{
  "n_head": 4,
  "head_dim": 64,
  "vocab_size": 8192,
  "norm_eps": 1e-05,
  "positions": "learned",
  "qk_norm": false,
  "init": "uniform",
  "init_std_qkv": 0.0367,
  "init_std_o": 0.0,
  "init_std_down": 0.0,
  "lr": 0.00305,
  "beta2": 0.99,
  "warmup_steps": 200,
  "doc_mask": true
}
Each number is 500 + 40 x the weight over its row's rms, rounded and kept within 0 to 999. Layers, rows and columns count from 0. Numbers have three digits each. The size before them is the row's rms in percent of the matrix's.

# layer 3 attention key, 256x224, rms 0.136, rows 244-255, columns 56-111
090:524485546529462439496503479477488476561529482465473523498481553498566507539513508480448409502495496536464436482465552522513466506469486498453512509533571518449508526545
086:428510564512499513425504470527499523504591443463462567489503494496506434551495510409498436498486504476536514529478494519531466448478518559469545521413523531571505503536
100:518557554481458538467461607561530536520496570532459518501467558502482443463547526470476457573538458484585524513490520461455431491517447458536448568455464530524477502524
092:538481515505506472527426512494483472499516565455570529505506485478515497528528500481504552498441504538494456518525489441477419496497516531552468500501493542497575460544
096:482470523473532523531510490433511466529504454501454476426495564518498510598531468511560487514481537608559486564551534497594474490457556490473495556538505483491491471533
100:457472535507496471512440479550411543533516376538546465480466501481452477523472441476532538495454433437545531441492487480535524463510569502517427450489472468517441527516
095:538560578481497527464465499478565470518479559524580520476531510533474479439459535527518498446418503514476466513506486495494486470472486598489537555498473509455555541550
092:518552495498526460507479411516574475482400526500514491529532479543448490509505484479493512517493647460502490568589493487463535555524508513443487584492473473523523410496
098:554515472606515521511530503511464513443588468546544544511472499487480541414484465470459552482496481494486483426506498499591467481538528577507509489498507453467479476506
098:437474511495411501460550478595528530514449459486551459508478548462486469477470479529475462540515508554567431537576479503496519598478526466565496479423411427615491491459
094:479459533480476507487518527502429473479607551469452532484497544477490459551480521470498551536552474546578541473494613540453423525535523530469565491503491407477521515500
095:590428450515466513397484530502489554499483484470383535460484541513520522466443459538442475579455502501545484528540568511447489539540534568441468466493453499503528462504